config.yaml
num_hidden_layers: 13
hidden_size: 512
num_attention_heads: 4
num_key_value_heads: 4
head_dim: 128
intermediate_size: 1536
vocab_size: 9770
hidden_act: "geglu"
norm: "rmsnorm"
norm_place: "pre"
norm_eps: 1e-05
positions: "rope"
rope_theta: 10000.0
rope_fraction: 0.5
qk_norm: false
attn_scale: 0.0884
bias: "none"
tie_word_embeddings: true
parallel_block: false
init: "normal"
init_std_qkv: 0.0251
init_std_o: 0.0
init_std_up: 0.0251
init_std_down: 0.0
optimizer: "adamw"
learning_rate: 0.000597
lr_mult_qkv: 0.5
beta1: 0.9
beta2: 0.95
lr_head: 0.00545
max_grad_norm: 0.5
warmup_steps: 269
schedule: "wsd"
decay_fraction: 0.68
decay_shape: "linear"
final_lr_fraction: 0.0
batch_tokens: 65536
max_seq_len: 384
doc_mask: true
train_tokens: 847100000
max_steps: 12926
dataset: "wikipedia_en"
Each number is 200 + 40 x the weight over the matrix's rms, rounded and kept within 0 to 999. Layers, rows and columns count from 0.

# layer 9 attention value, 512x512, rms 0.0276, rows 57-84, columns 0-127
220,185,151,171,248,235,246,221,198,238,210,159,180,153,206,285,266,179,248,210,277,215,163,209,241,213,165,233,186,219,301,205,216,133,254,257,197,192,113,207,173,208,268,208,225,159,164,162,202,168,264,149,237,183,239,214,278,231,258,139,268,190,206,204,254,105,234,189,189,195,208,157,253,153,163,171,206,149,206,256,251,176,270,181,257,240,243,248,242,256,67,239,198,204,219,229,171,188,200,276,242,235,218,249,104,189,205,173,190,180,143,211,148,164,175,163,202,194,206,210,191,245,221,204,197,171,221,218
169,200,216,166,186,244,245,191,235,301,157,193,239,139,231,232,193,172,215,180,180,219,235,172,233,102,157,162,193,205,226,273,207,243,231,187,191,215,184,218,179,173,240,233,189,151,131,205,174,244,180,170,191,146,154,189,173,247,172,218,256,282,177,151,285,208,192,117,175,242,212,213,277,205,207,208,174,192,249,211,205,223,262,159,212,199,259,189,183,206,73,188,191,254,233,247,168,151,225,173,204,257,204,241,213,69,120,156,157,190,232,259,160,186,177,150,172,207,177,185,228,179,194,312,214,251,201,208
168,180,220,170,181,147,201,206,234,154,233,170,120,245,136,189,215,303,206,183,260,320,166,178,153,172,139,210,263,203,157,214,198,193,133,163,249,142,189,186,159,226,145,194,153,195,163,220,156,242,199,161,219,177,193,247,171,175,201,226,237,176,200,246,203,235,215,259,152,184,189,134,208,116,265,190,189,209,243,219,216,216,172,129,180,197,164,210,156,236,216,176,149,251,194,212,127,214,265,174,178,248,205,189,175,187,179,223,174,193,262,234,203,203,156,236,172,210,189,169,190,190,181,236,157,145,183,165
200,228,198,209,246,234,260,160,181,211,229,218,145,227,164,176,204,223,246,217,190,158,181,218,246,208,173,248,171,266,257,160,213,190,199,211,216,165,198,274,149,170,226,238,203,224,226,247,123,249,178,101,219,173,214,164,167,206,159,245,194,194,176,143,235,247,139,250,237,201,218,170,190,239,133,128,180,256,185,214,200,231,173,204,170,268,232,199,200,145,246,191,159,177,157,264,177,179,190,167,280,200,223,158,208,143,201,216,277,264,207,173,252,199,89,276,240,176,162,228,227,199,236,234,211,265,261,156
188,244,122,195,170,192,195,242,241,170,220,175,178,160,163,208,252,216,138,232,233,118,152,213,193,243,223,182,101,244,216,245,190,266,160,211,181,240,101,243,228,183,271,190,184,159,172,158,215,195,216,210,193,157,172,206,275,236,266,210,178,201,200,153,195,161,140,119,237,131,171,171,220,146,138,290,222,160,112,201,167,188,149,213,236,300,202,138,211,201,158,130,202,175,225,146,236,187,212,247,226,211,189,229,238,109,181,170,198,164,244,231,90,189,231,186,300,136,208,212,113,182,266,143,214,158,211,208
186,199,177,253,187,225,235,184,266,249,180,217,262,166,245,138,216,267,149,173,220,260,233,172,204,164,217,188,210,145,154,193,180,196,225,168,195,229,216,123,181,219,189,218,258,253,231,155,215,211,168,196,253,144,155,219,174,149,72,247,205,215,233,199,201,207,205,183,190,260,153,252,173,192,194,168,205,217,133,227,186,128,215,184,158,200,137,184,231,252,190,278,172,202,209,190,205,211,251,177,174,194,186,220,251,238,176,192,142,125,143,204,190,142,242,177,167,220,231,173,173,177,154,177,187,249,268,208
192,186,151,202,217,103,253,188,220,146,217,187,192,175,175,157,184,158,190,288,224,157,153,160,202,210,226,258,134,275,190,178,298,269,192,223,201,189,258,167,199,270,193,190,234,164,281,191,197,150,234,215,163,220,231,244,275,176,187,175,169,193,122,210,178,216,193,133,217,209,207,209,191,239,195,193,229,173,185,174,178,180,230,179,140,211,194,206,226,234,128,187,147,169,232,185,265,218,178,173,226,126,228,237,135,158,170,148,180,200,223,195,212,143,195,162,152,237,191,235,186,178,95,220,164,196,149,152
143,206,202,139,196,226,261,148,198,152,269,189,161,248,191,195,267,190,186,189,216,187,201,165,200,181,180,195,197,212,240,254,190,183,224,165,162,229,179,161,250,178,289,242,190,236,187,240,140,220,190,206,229,202,323,116,175,202,219,320,194,150,213,174,177,235,177,233,175,145,180,198,191,179,219,155,205,274,139,197,310,206,187,177,185,192,167,218,155,180,272,223,180,188,137,267,163,237,159,134,178,210,252,217,172,204,226,224,209,168,221,227,226,242,224,203,259,219,199,176,175,197,256,230,220,153,157,114
227,241,233,237,244,253,194,213,141,197,201,192,181,189,218,330,209,242,179,225,246,242,177,167,193,116,216,229,230,282,240,186,170,142,247,201,210,203,112,244,268,195,159,232,184,228,170,268,185,311,177,158,225,193,242,189,237,219,236,161,269,257,177,199,252,240,163,183,236,148,226,165,271,182,222,297,202,208,205,191,194,229,235,201,223,141,180,199,190,277,239,190,214,187,228,267,171,254,275,212,218,157,231,218,156,188,242,193,244,170,229,201,215,219,221,231,236,222,224,193,220,228,246,250,206,199,314,281
160,229,162,137,214,222,143,246,174,239,245,239,97,229,179,172,138,251,214,188,175,205,173,225,164,221,207,198,177,149,202,204,189,237,221,139,189,219,152,255,266,187,206,265,173,230,224,201,162,174,155,232,206,205,241,141,169,227,164,147,207,222,239,216,232,216,121,209,227,254,134,195,282,135,291,176,185,231,219,248,244,204,107,177,141,211,164,219,157,194,219,222,199,196,169,221,205,246,213,180,99,197,161,202,240,139,206,188,169,207,243,183,129,188,118,212,192,209,179,179,140,242,204,278,196,194,169,210
179,207,176,253,169,192,170,185,208,192,267,174,225,196,203,229,173,168,190,189,220,229,182,150,254,213,203,236,235,178,207,179,221,177,124,154,217,193,183,115,164,176,219,151,142,190,202,125,175,150,209,255,149,264,206,203,179,312,167,151,175,123,243,178,159,214,191,192,157,269,208,274,183,229,167,186,222,136,187,197,179,178,258,230,246,244,211,225,242,127,207,226,171,185,247,195,240,176,322,214,257,252,218,196,208,271,228,198,258,205,206,102,198,178,172,189,226,204,243,250,181,245,189,162,170,212,165,166
222,155,215,211,231,183,220,202,216,250,166,189,154,143,242,152,219,237,132,179,190,167,236,216,175,225,219,141,202,215,261,140,213,230,215,308,176,206,184,259,246,241,244,265,243,151,210,261,184,190,207,255,163,197,153,184,131,249,235,182,214,277,203,206,175,195,220,124,218,262,169,187,186,228,202,206,261,178,142,186,175,153,196,216,209,202,263,202,272,216,246,186,281,180,160,124,130,196,85,196,201,221,230,257,188,227,208,186,223,165,184,169,219,227,266,192,198,194,187,267,175,144,189,170,217,223,146,297
204,174,234,234,153,191,183,189,140,242,256,218,180,194,234,156,177,191,172,215,216,200,214,164,188,198,187,225,169,234,151,204,217,283,292,120,201,191,216,240,266,157,241,199,206,252,176,188,204,276,136,261,188,239,173,220,176,220,250,304,179,229,208,222,234,192,223,61,214,183,204,232,162,178,181,221,203,260,277,228,231,181,146,239,141,176,136,129,177,159,231,231,250,245,172,150,128,214,231,131,195,151,172,159,198,219,237,118,206,152,169,182,173,167,246,244,242,187,229,160,123,170,213,286,228,228,201,169
192,234,137,148,168,184,208,205,244,197,207,144,191,238,209,167,150,204,105,203,182,208,201,132,181,159,189,208,166,162,178,245,192,295,211,165,157,236,156,152,193,171,227,176,242,163,265,155,233,210,179,224,172,179,112,203,159,219,216,165,156,221,200,148,215,246,168,147,155,196,143,220,232,161,295,164,245,180,271,233,210,216,211,247,210,159,216,241,186,201,159,211,251,250,221,165,255,204,210,142,223,145,193,214,194,218,151,226,252,116,220,171,157,191,206,128,242,190,211,229,93,224,203,243,223,205,206,171
202,171,257,222,124,190,157,167,277,155,156,166,279,254,209,212,239,161,174,180,118,220,185,220,201,184,177,242,121,232,261,218,105,223,183,237,178,234,190,251,273,169,150,242,200,175,216,178,204,180,219,262,128,171,231,224,179,241,218,165,224,211,194,179,126,242,204,142,175,184,236,202,192,219,193,211,242,171,183,213,161,177,261,197,206,166,190,225,235,224,213,234,247,206,226,188,190,169,124,172,192,226,167,198,275,196,182,199,258,187,182,214,242,220,176,183,185,193,158,210,175,149,217,229,236,170,162,263
159,166,180,187,159,159,209,174,246,236,259,150,225,168,231,240,144,235,205,182,246,214,174,160,233,266,151,141,211,151,207,181,218,200,306,106,195,190,241,157,214,212,192,222,245,236,229,168,258,178,170,309,192,151,208,257,190,181,161,164,274,184,134,173,124,156,191,224,198,189,174,185,189,187,191,240,179,288,135,226,98,176,130,216,197,230,233,148,180,165,247,180,221,271,224,194,213,229,233,270,236,223,182,118,191,228,217,213,189,227,203,154,214,185,154,285,223,186,203,241,125,267,221,178,209,208,218,192
194,285,164,245,114,226,222,201,175,169,262,141,215,197,223,183,258,228,158,241,118,181,227,248,189,195,181,194,276,148,174,216,239,226,236,124,152,184,210,185,217,240,173,227,174,289,211,224,159,261,157,168,196,219,161,203,265,182,197,184,164,202,207,195,216,168,226,293,237,187,169,152,229,148,129,172,221,223,114,193,253,167,153,183,252,245,197,172,137,238,154,265,217,242,164,229,262,165,155,176,195,224,171,218,160,227,193,223,202,244,225,200,161,205,262,213,272,199,204,192,204,197,167,177,218,190,217,127
150,168,142,255,184,233,185,167,136,225,250,218,288,178,130,158,186,196,249,201,242,201,192,252,256,243,169,145,161,213,246,157,225,161,207,126,235,210,198,171,283,277,249,252,160,204,133,200,224,143,216,204,169,140,149,235,187,207,235,142,209,178,209,156,137,171,226,236,196,165,105,202,143,183,208,263,254,188,196,233,192,144,157,141,233,214,220,174,218,144,181,164,253,174,144,115,190,248,151,166,235,191,176,154,231,214,206,280,126,218,185,200,200,194,187,170,105,157,221,200,176,232,223,150,176,170,132,261
276,265,183,206,180,181,208,213,241,178,240,205,176,177,155,200,252,252,178,222,210,192,213,152,184,201,174,225,167,201,166,211,171,212,217,228,223,265,190,198,230,283,197,205,190,138,128,193,190,237,232,189,149,218,199,213,177,187,246,187,209,196,146,224,173,195,242,181,237,140,197,216,220,177,140,240,205,183,252,221,187,224,232,139,228,237,206,220,167,205,77,208,228,170,185,220,207,193,245,220,198,184,216,180,144,269,176,236,251,189,154,247,191,224,265,156,218,191,251,210,249,325,224,177,228,176,196,173
181,132,214,172,212,150,169,186,217,224,228,241,210,173,215,248,234,164,217,272,231,248,186,181,227,167,153,115,226,176,159,169,220,108,193,110,258,203,159,109,224,209,200,240,185,196,111,206,189,250,183,235,199,109,247,147,171,211,192,157,177,248,221,221,235,104,212,147,175,240,224,172,177,226,164,242,160,152,220,210,229,246,238,167,149,232,175,175,238,268,209,176,235,227,184,168,180,233,233,269,210,225,182,169,181,312,198,128,186,280,258,193,183,232,184,145,226,259,214,255,270,250,172,182,211,153,165,217
268,214,266,223,222,210,183,234,212,202,173,185,242,169,217,185,169,151,263,161,287,185,207,141,245,179,191,293,234,235,200,213,212,187,208,258,218,200,147,223,265,185,148,169,149,216,224,192,141,182,194,102,187,134,230,149,179,218,235,257,232,243,135,204,194,208,234,217,151,201,217,148,289,229,170,219,228,168,195,193,231,198,210,212,224,188,208,186,232,245,236,131,245,155,188,225,195,111,233,181,125,155,202,197,253,148,178,162,196,182,201,202,152,131,151,210,142,189,206,148,232,197,213,231,176,236,284,202
263,216,224,236,173,196,212,167,200,142,205,201,224,256,176,216,239,174,264,190,133,207,197,212,154,145,188,210,250,192,234,238,208,130,153,217,233,173,147,225,210,268,200,144,167,211,173,264,144,183,196,163,182,235,230,177,241,182,142,194,226,178,176,244,132,233,295,200,203,224,186,212,146,157,145,149,216,204,187,191,205,202,230,273,247,125,192,240,198,207,163,168,223,236,178,224,231,242,243,219,226,258,187,212,154,274,173,164,190,185,260,243,268,181,160,267,168,132,290,262,214,130,200,138,237,155,230,159
156,196,180,289,229,166,180,203,109,253,234,302,259,175,210,174,240,155,227,210,187,252,204,193,140,233,148,201,142,192,224,246,258,212,192,205,261,182,268,256,183,229,218,137,254,220,256,182,256,146,158,222,197,163,245,225,168,236,240,189,228,164,259,235,207,169,196,178,95,191,194,200,201,223,179,238,171,166,256,235,234,258,242,205,201,256,217,211,164,175,295,192,163,187,162,201,180,204,203,282,135,170,200,214,233,207,233,229,124,280,239,168,278,216,115,144,222,254,193,240,224,197,197,170,222,194,132,184
181,169,212,245,167,261,127,210,216,242,234,231,228,171,199,197,205,287,235,241,195,161,209,170,211,196,194,186,215,181,260,170,183,210,241,207,193,240,153,252,179,207,189,212,203,189,242,170,193,208,152,212,180,247,187,287,226,237,201,157,147,171,196,125,166,221,230,185,215,164,138,190,241,220,206,221,206,199,249,207,181,186,254,171,227,296,146,177,161,231,234,209,146,196,182,182,235,236,185,214,136,210,222,201,197,169,178,204,219,253,198,197,239,231,198,229,197,181,191,207,171,264,192,247,181,265,249,196
213,130,222,262,213,252,216,140,247,186,193,247,225,212,197,196,197,287,211,229,184,162,215,195,226,190,178,235,291,224,174,89,190,141,226,211,232,186,190,250,179,238,220,201,238,176,196,175,228,170,227,194,273,224,118,207,252,173,175,193,276,260,242,190,285,217,217,228,284,205,247,198,186,213,94,187,173,226,135,166,202,171,196,204,129,218,180,231,207,202,253,133,139,174,252,194,187,195,216,146,201,211,199,246,192,222,280,227,192,235,170,216,164,194,148,163,176,139,220,200,198,234,162,171,221,120,218,287
275,153,265,159,243,202,189,243,185,219,234,284,275,238,148,189,210,201,310,239,170,184,231,191,189,195,237,227,234,221,183,133,204,225,261,232,223,223,202,246,212,176,215,281,144,234,253,238,248,226,295,135,171,217,145,269,144,223,178,232,167,239,189,197,254,233,222,149,211,264,266,206,210,226,202,192,213,204,208,102,148,221,126,198,145,173,225,239,178,178,226,210,230,209,157,278,162,201,199,238,175,218,224,223,195,210,198,249,187,187,154,202,219,179,176,244,186,204,277,209,256,236,176,253,227,208,227,158
195,209,171,182,188,261,147,173,200,110,222,180,225,272,245,154,219,195,148,209,174,181,210,219,130,254,196,193,226,250,175,200,168,142,121,226,212,188,127,161,121,228,191,154,199,190,138,150,176,177,145,180,237,214,132,204,137,250,290,173,163,146,291,260,243,191,241,178,269,179,184,231,176,187,279,269,183,230,298,256,256,246,122,222,226,195,133,244,194,170,171,259,202,186,244,124,224,208,262,204,189,249,207,176,169,247,248,207,256,278,149,131,204,205,223,198,227,215,181,185,143,205,210,218,178,222,159,220
199,246,132,182,213,217,206,201,176,265,225,201,251,143,226,296,211,188,159,207,234,211,177,257,203,247,182,179,222,219,219,229,235,186,202,76,229,135,160,221,126,266,241,192,152,162,149,169,236,223,193,242,267,174,205,223,177,216,225,207,233,238,203,231,164,167,211,238,248,167,264,280,166,281,192,211,251,216,221,198,249,179,240,198,195,170,166,164,210,190,256,231,202,226,164,186,226,159,138,252,235,223,170,223,224,123,159,255,129,176,258,138,151,206,275,249,283,203,158,253,191,217,252,276,207,250,205,209
# layer 9 attention output (transposed), 512x512, rms 0.0444, rows 57-83, columns 0-127
158,175,179,146,204,313,203,235,210,300,199,135,277,145,143,257,137,186,179,150,208,156,226,192,251,194,246,189,230,128,181,232,235,207,220,188,186,212,234,255,179,214,210,190,236,237,159,194,107,186,232,162,214,194,229,160,203,242,159,161,253,192,149,179,210,202,183,191,283,256,218,155,153,173,145,186,183,160,267,278,219,201,232,192,198,189,185,234,219,179,206,222,226,247,196,257,137,229,178,199,209,197,234,227,204,176,208,241,165,177,259,155,133,231,180,182,253,189,271,221,177,216,204,259,178,206,150,162
258,260,182,186,197,194,178,169,225,263,228,178,183,201,204,143,236,267,152,163,246,203,315,227,251,254,176,152,226,169,143,270,201,195,238,163,161,195,172,248,180,209,198,183,184,216,146,185,101,271,214,185,143,189,200,168,269,256,183,233,270,225,155,150,235,244,191,215,156,173,215,157,191,132,273,120,289,226,238,160,187,187,296,269,162,182,183,239,176,125,100,89,220,165,241,258,157,175,194,183,211,196,253,203,223,195,146,238,216,249,282,232,144,238,138,150,235,261,245,198,159,236,214,244,56,293,109,136
233,212,194,173,173,128,161,218,198,159,279,213,129,240,150,169,145,169,177,255,219,295,223,186,189,247,148,213,215,240,160,171,252,148,229,255,260,153,202,170,214,240,229,174,159,247,106,231,184,200,251,155,198,211,129,160,195,191,284,168,216,208,161,198,224,263,156,198,156,251,254,204,244,182,267,218,260,164,208,254,168,261,242,158,226,157,196,171,138,150,216,160,218,230,228,248,120,145,224,191,178,220,285,116,123,188,188,228,203,218,171,179,245,171,205,174,194,196,245,217,207,261,274,230,276,222,194,205
230,213,195,196,205,242,222,149,163,220,186,215,183,112,241,134,240,216,190,193,185,209,258,228,196,122,164,256,194,221,131,174,232,243,218,206,200,135,200,189,150,248,266,156,244,252,202,174,155,224,146,148,151,202,171,197,157,181,212,299,280,159,164,273,308,215,134,162,234,316,204,132,189,170,136,233,187,290,268,194,202,238,216,164,187,269,200,154,216,241,269,220,140,155,175,223,248,143,180,140,221,173,171,202,95,235,180,278,233,294,170,165,151,193,182,211,236,163,231,226,250,191,305,236,109,186,211,221
241,186,249,210,232,164,94,205,240,179,213,209,225,106,201,234,171,172,144,249,268,176,216,178,159,193,192,190,194,232,263,241,201,180,172,151,126,173,216,175,227,238,203,220,228,201,140,179,214,236,203,187,248,216,229,231,197,182,219,235,208,221,193,136,187,145,231,199,217,188,211,215,221,95,155,243,159,121,216,225,119,156,212,185,172,214,182,143,163,211,261,186,211,249,192,199,163,209,297,155,177,255,196,213,168,200,173,198,153,228,206,229,203,105,220,242,198,212,279,269,209,243,241,192,181,110,212,212
224,167,251,201,165,192,221,199,229,144,149,281,267,251,243,160,168,252,143,176,170,181,239,174,189,213,204,189,259,172,184,241,180,217,185,126,165,289,258,205,233,241,220,185,188,114,226,241,243,143,212,173,227,204,223,194,174,225,132,206,216,162,206,102,85,176,190,297,151,193,179,237,121,213,163,130,243,258,203,198,270,239,207,259,134,131,169,193,226,199,151,207,156,222,242,206,248,234,155,215,237,197,199,165,190,270,144,170,191,103,125,259,196,267,236,172,169,193,173,171,179,172,149,166,177,171,283,240
218,171,187,149,220,209,134,193,284,237,239,221,204,273,220,199,140,178,160,178,176,174,116,256,168,199,125,172,114,212,161,217,197,233,245,178,274,162,214,210,220,214,192,193,199,256,250,149,229,107,205,216,207,217,212,216,147,166,206,156,186,266,113,254,226,231,261,241,264,221,179,225,163,213,186,173,159,168,287,214,273,219,192,181,205,179,187,244,199,284,231,228,209,222,225,147,192,192,238,161,226,193,296,225,278,219,205,221,297,203,201,157,179,137,248,160,269,138,184,221,227,178,237,184,256,165,103,151
229,138,208,236,209,215,219,207,213,159,175,187,205,159,159,145,183,197,232,213,212,175,262,166,204,218,184,203,143,244,219,196,121,158,207,196,185,161,186,187,209,230,263,218,201,184,190,186,186,279,237,161,190,263,191,170,143,251,224,260,80,221,172,251,192,218,191,197,209,209,254,251,179,264,220,244,234,232,163,224,136,195,211,146,146,172,203,236,204,241,193,237,159,170,169,240,173,246,168,202,187,205,135,169,142,205,153,159,261,207,227,217,274,228,228,238,193,229,156,198,172,191,227,253,84,197,183,149
211,213,204,220,156,136,230,189,181,262,129,169,248,145,157,207,235,182,155,270,259,177,191,185,248,201,173,292,228,193,187,143,270,185,181,231,192,215,168,193,159,237,168,116,211,183,158,245,227,220,163,218,169,159,201,190,311,273,213,183,212,225,207,207,234,206,156,227,197,185,182,128,220,178,242,232,197,123,204,197,210,197,252,195,226,225,225,203,210,169,247,177,228,201,136,183,212,230,198,207,164,181,132,244,205,130,230,243,189,215,185,214,134,244,208,218,282,133,254,180,212,251,202,267,177,179,195,197
223,199,220,245,195,167,187,286,181,157,226,197,264,232,168,216,245,192,186,214,194,158,198,209,185,216,185,180,223,201,168,222,175,173,111,241,217,223,206,192,263,245,244,213,248,225,182,159,286,181,204,158,256,248,106,163,290,207,268,301,160,244,161,208,258,173,242,143,187,139,186,158,271,227,186,193,187,184,217,144,150,208,206,159,191,194,220,136,171,233,161,204,140,200,184,243,224,253,203,199,228,248,203,198,214,168,164,141,166,253,144,213,210,184,211,128,170,185,135,168,249,176,138,265,133,145,230,193
190,232,167,214,184,218,174,243,197,252,194,172,211,160,184,258,244,211,194,234,135,147,155,177,263,201,126,129,178,227,181,173,188,197,146,226,174,249,180,190,237,207,219,169,179,234,199,134,255,155,140,109,204,197,244,203,115,197,197,167,207,117,224,186,256,261,211,261,194,291,216,228,165,246,174,160,190,143,192,212,201,224,208,221,253,246,267,207,226,199,235,209,182,180,195,210,244,204,269,226,206,179,163,172,242,233,228,270,213,181,216,189,191,106,266,234,218,253,231,215,204,185,204,160,245,163,241,174
202,183,204,206,253,206,201,221,195,322,163,195,175,219,274,235,202,205,246,139,199,206,204,227,160,177,245,155,199,244,264,204,195,227,161,154,160,173,188,148,136,175,197,256,194,173,179,218,197,191,165,233,175,216,190,195,140,228,154,183,187,248,250,153,175,160,195,186,242,147,155,172,257,158,187,167,97,231,203,156,132,222,178,287,235,251,273,223,239,252,210,210,193,172,157,167,261,255,202,152,233,205,168,219,209,261,204,163,161,162,208,177,182,168,183,216,185,137,156,173,274,210,242,218,233,254,189,265
222,204,187,208,129,150,185,219,221,177,184,179,194,218,219,92,180,181,146,180,168,263,240,197,144,127,162,239,187,277,169,218,227,308,227,140,195,218,171,226,206,203,185,92,170,178,242,180,248,243,145,234,187,196,157,181,248,218,239,232,180,269,260,213,186,186,236,164,182,141,195,192,159,236,239,216,256,233,209,172,311,201,189,260,162,236,211,144,154,177,226,228,149,220,189,81,187,203,251,234,125,208,143,185,242,190,191,105,248,169,209,252,153,265,169,229,263,236,262,169,172,213,218,205,161,176,242,205
196,161,225,231,150,162,173,250,187,247,159,194,191,244,219,147,150,224,236,191,232,211,212,181,189,198,81,151,125,214,236,267,217,174,196,151,102,205,225,171,172,205,170,147,173,223,283,189,195,149,191,196,205,243,238,219,281,270,140,195,205,285,177,247,171,144,181,248,175,188,174,137,176,225,221,231,262,159,205,99,195,173,249,204,199,235,191,213,239,108,235,191,160,230,176,208,234,187,171,161,218,245,177,206,226,239,192,187,172,186,219,174,174,136,193,177,209,167,197,145,176,242,145,218,187,162,137,197
142,177,202,151,178,151,201,170,215,223,166,220,197,262,233,170,200,198,223,201,231,225,158,294,225,217,182,195,136,233,254,201,170,190,190,176,186,178,173,149,140,166,171,264,143,207,177,157,240,247,174,197,126,227,234,211,226,215,225,187,195,176,225,164,234,187,254,187,212,163,217,214,263,143,247,190,166,225,205,193,151,134,227,175,255,190,176,228,158,197,241,185,253,221,199,185,213,157,250,160,178,238,238,183,254,210,177,211,221,176,230,230,268,178,192,156,249,195,188,151,185,155,183,211,301,189,208,193
247,232,223,194,186,133,125,193,125,188,218,241,231,181,180,224,223,148,216,152,168,236,234,169,238,144,172,176,242,189,253,199,200,231,254,172,161,162,208,148,176,209,160,161,172,207,205,192,251,212,203,135,174,257,107,219,246,228,196,189,248,174,223,236,185,195,199,227,233,193,205,138,204,182,181,223,189,221,201,156,226,198,230,208,296,199,212,204,171,116,129,251,199,189,163,167,308,200,205,270,239,241,203,164,214,168,163,224,200,267,122,182,165,204,148,201,255,166,235,204,174,229,168,172,279,135,282,213
317,224,182,209,240,178,146,182,175,142,151,130,198,192,251,180,233,181,200,218,191,216,279,242,184,176,243,269,216,178,210,121,221,154,234,137,243,180,221,232,213,189,147,143,246,189,252,239,125,165,198,228,235,162,225,180,171,173,261,165,196,185,242,162,65,186,149,173,216,199,210,195,216,176,146,176,187,221,191,193,202,115,163,159,145,218,189,203,151,239,203,222,175,228,195,103,242,149,148,141,169,184,177,203,181,174,189,182,191,213,220,132,275,261,148,228,178,215,193,219,207,312,203,165,179,150,214,186
225,186,129,233,188,243,209,297,178,175,249,202,244,172,206,182,259,167,170,123,187,142,224,157,243,203,255,154,260,201,188,217,211,242,162,212,240,237,214,145,221,243,211,247,251,250,227,208,160,153,266,192,198,143,146,199,125,125,139,243,220,137,265,185,122,170,252,218,189,190,259,188,268,189,143,204,185,156,186,193,155,186,175,190,204,149,223,128,219,193,162,298,179,179,223,239,270,136,236,194,327,144,174,128,207,186,138,235,134,199,85,189,228,169,142,187,194,212,252,203,197,184,211,174,210,187,226,242
271,223,227,200,187,275,160,238,219,236,219,207,154,115,232,191,186,156,229,238,194,202,279,169,190,110,245,207,162,206,252,172,165,220,255,220,300,232,150,243,165,173,148,182,160,179,241,209,136,218,191,245,234,208,206,155,132,163,131,210,168,164,210,234,161,226,231,239,270,200,160,211,224,147,210,245,213,219,193,215,214,175,194,199,201,188,243,157,198,182,303,188,198,273,187,247,237,179,219,173,218,261,174,187,231,176,244,214,209,158,145,229,145,265,233,281,231,190,255,162,145,253,238,163,159,186,202,156
245,162,178,197,142,203,213,192,302,251,171,155,179,77,186,254,181,191,161,237,215,208,216,190,214,155,195,143,253,235,171,165,242,135,252,187,304,155,186,148,143,205,180,252,227,238,101,170,168,146,170,281,231,92,199,187,253,185,224,126,147,133,200,232,164,161,101,253,243,173,199,274,149,154,237,180,124,147,250,252,114,256,160,207,235,138,226,164,230,236,171,242,271,170,232,161,196,228,257,245,256,146,253,167,201,203,195,209,202,143,239,238,119,151,205,273,292,215,196,205,113,228,227,229,130,273,177,171
166,198,130,150,181,120,219,190,209,252,173,135,215,212,244,107,119,173,229,221,214,166,187,169,256,273,221,226,194,270,198,197,202,228,255,189,195,228,217,204,226,211,219,156,204,218,167,228,231,258,191,203,164,226,130,215,216,256,205,80,249,156,181,200,219,191,204,233,226,180,189,151,231,200,223,229,233,193,152,198,228,147,191,238,225,172,166,163,173,124,189,213,171,177,247,272,156,141,217,114,80,228,231,222,126,122,199,245,210,160,200,177,139,186,232,244,217,189,231,189,247,160,242,219,184,244,193,171
255,213,173,120,225,150,162,95,178,200,195,215,154,208,291,197,261,262,225,163,160,205,168,241,187,259,217,248,199,171,247,127,200,139,258,187,249,153,214,176,164,184,208,196,207,178,53,202,149,170,177,149,155,172,200,207,143,154,173,158,199,203,221,167,208,173,134,240,272,180,203,255,176,182,181,193,177,257,185,214,198,231,169,170,208,146,261,252,143,242,186,125,160,241,204,181,114,249,181,151,183,165,192,162,203,270,193,228,185,97,196,183,253,226,200,299,216,90,195,233,218,194,301,187,274,195,215,229
183,167,194,262,148,177,185,222,155,199,221,213,163,197,202,207,216,191,212,228,195,150,225,218,159,210,182,176,131,237,261,190,211,223,226,211,179,147,148,247,194,181,262,231,181,152,151,187,223,224,122,242,214,200,177,211,244,230,180,164,175,198,225,153,234,195,152,200,227,223,209,189,207,318,201,144,171,200,194,298,133,200,162,272,229,195,196,220,196,97,149,188,147,156,210,284,200,232,239,229,205,189,218,171,182,224,155,219,161,217,254,211,174,255,164,179,180,287,176,151,278,202,194,214,279,298,149,218
160,175,212,247,246,265,181,214,171,200,247,275,188,203,190,166,223,179,208,200,178,180,188,230,258,161,169,176,238,123,250,223,216,278,187,203,204,202,207,229,192,234,210,197,237,224,233,206,218,94,168,199,143,245,238,161,227,195,256,206,200,154,138,197,196,271,216,198,184,274,244,170,233,199,228,201,241,155,219,187,166,207,243,173,228,254,208,191,232,178,236,203,223,211,132,176,273,184,205,251,174,237,209,189,164,222,182,199,174,298,195,214,202,215,242,224,196,161,207,199,165,199,177,163,295,154,243,256
225,179,119,110,268,232,234,151,266,124,216,261,142,162,239,191,132,251,237,212,150,223,178,218,122,185,207,304,215,213,175,202,239,228,275,186,227,206,203,148,214,139,288,238,222,155,165,196,218,177,212,185,176,141,118,246,204,166,214,231,289,245,233,196,204,202,184,217,300,199,157,191,162,149,100,224,177,234,231,193,209,231,141,145,191,185,167,126,219,254,254,144,184,213,257,183,209,233,241,202,192,191,305,261,176,223,213,217,203,256,185,177,128,267,216,147,155,153,151,221,161,194,192,180,227,176,189,251
190,232,263,166,220,246,270,209,187,269,239,245,200,225,250,117,198,243,212,145,191,185,203,218,157,153,276,176,171,178,102,169,169,293,253,174,227,258,190,237,247,200,199,294,158,222,220,234,195,237,149,142,244,215,162,205,201,295,215,186,184,177,238,215,317,214,204,184,164,206,161,131,267,146,150,264,168,273,212,137,194,192,138,158,181,180,229,192,267,208,153,134,183,173,223,223,152,138,146,94,249,257,202,204,169,185,212,260,295,161,198,221,135,274,226,181,273,210,158,193,252,201,212,253,195,201,203,189
215,226,226,243,186,195,168,177,160,177,148,161,159,231,197,269,183,251,243,241,194,189,216,148,167,166,179,145,232,228,206,228,189,218,164,186,154,213,167,214,204,216,165,213,175,194,232,199,188,151,193,200,245,108,285,180,175,155,245,254,163,189,274,175,300,184,238,203,227,187,153,214,178,245,211,191,262,200,230,220,260,252,242,224,166,230,162,200,221,203,243,227,221,297,202,213,150,199,247,196,170,187,189,240,229,199,188,96,129,213,208,228,190,158,196,193,174,269,308,171,187,168,157,150,212,199,186,202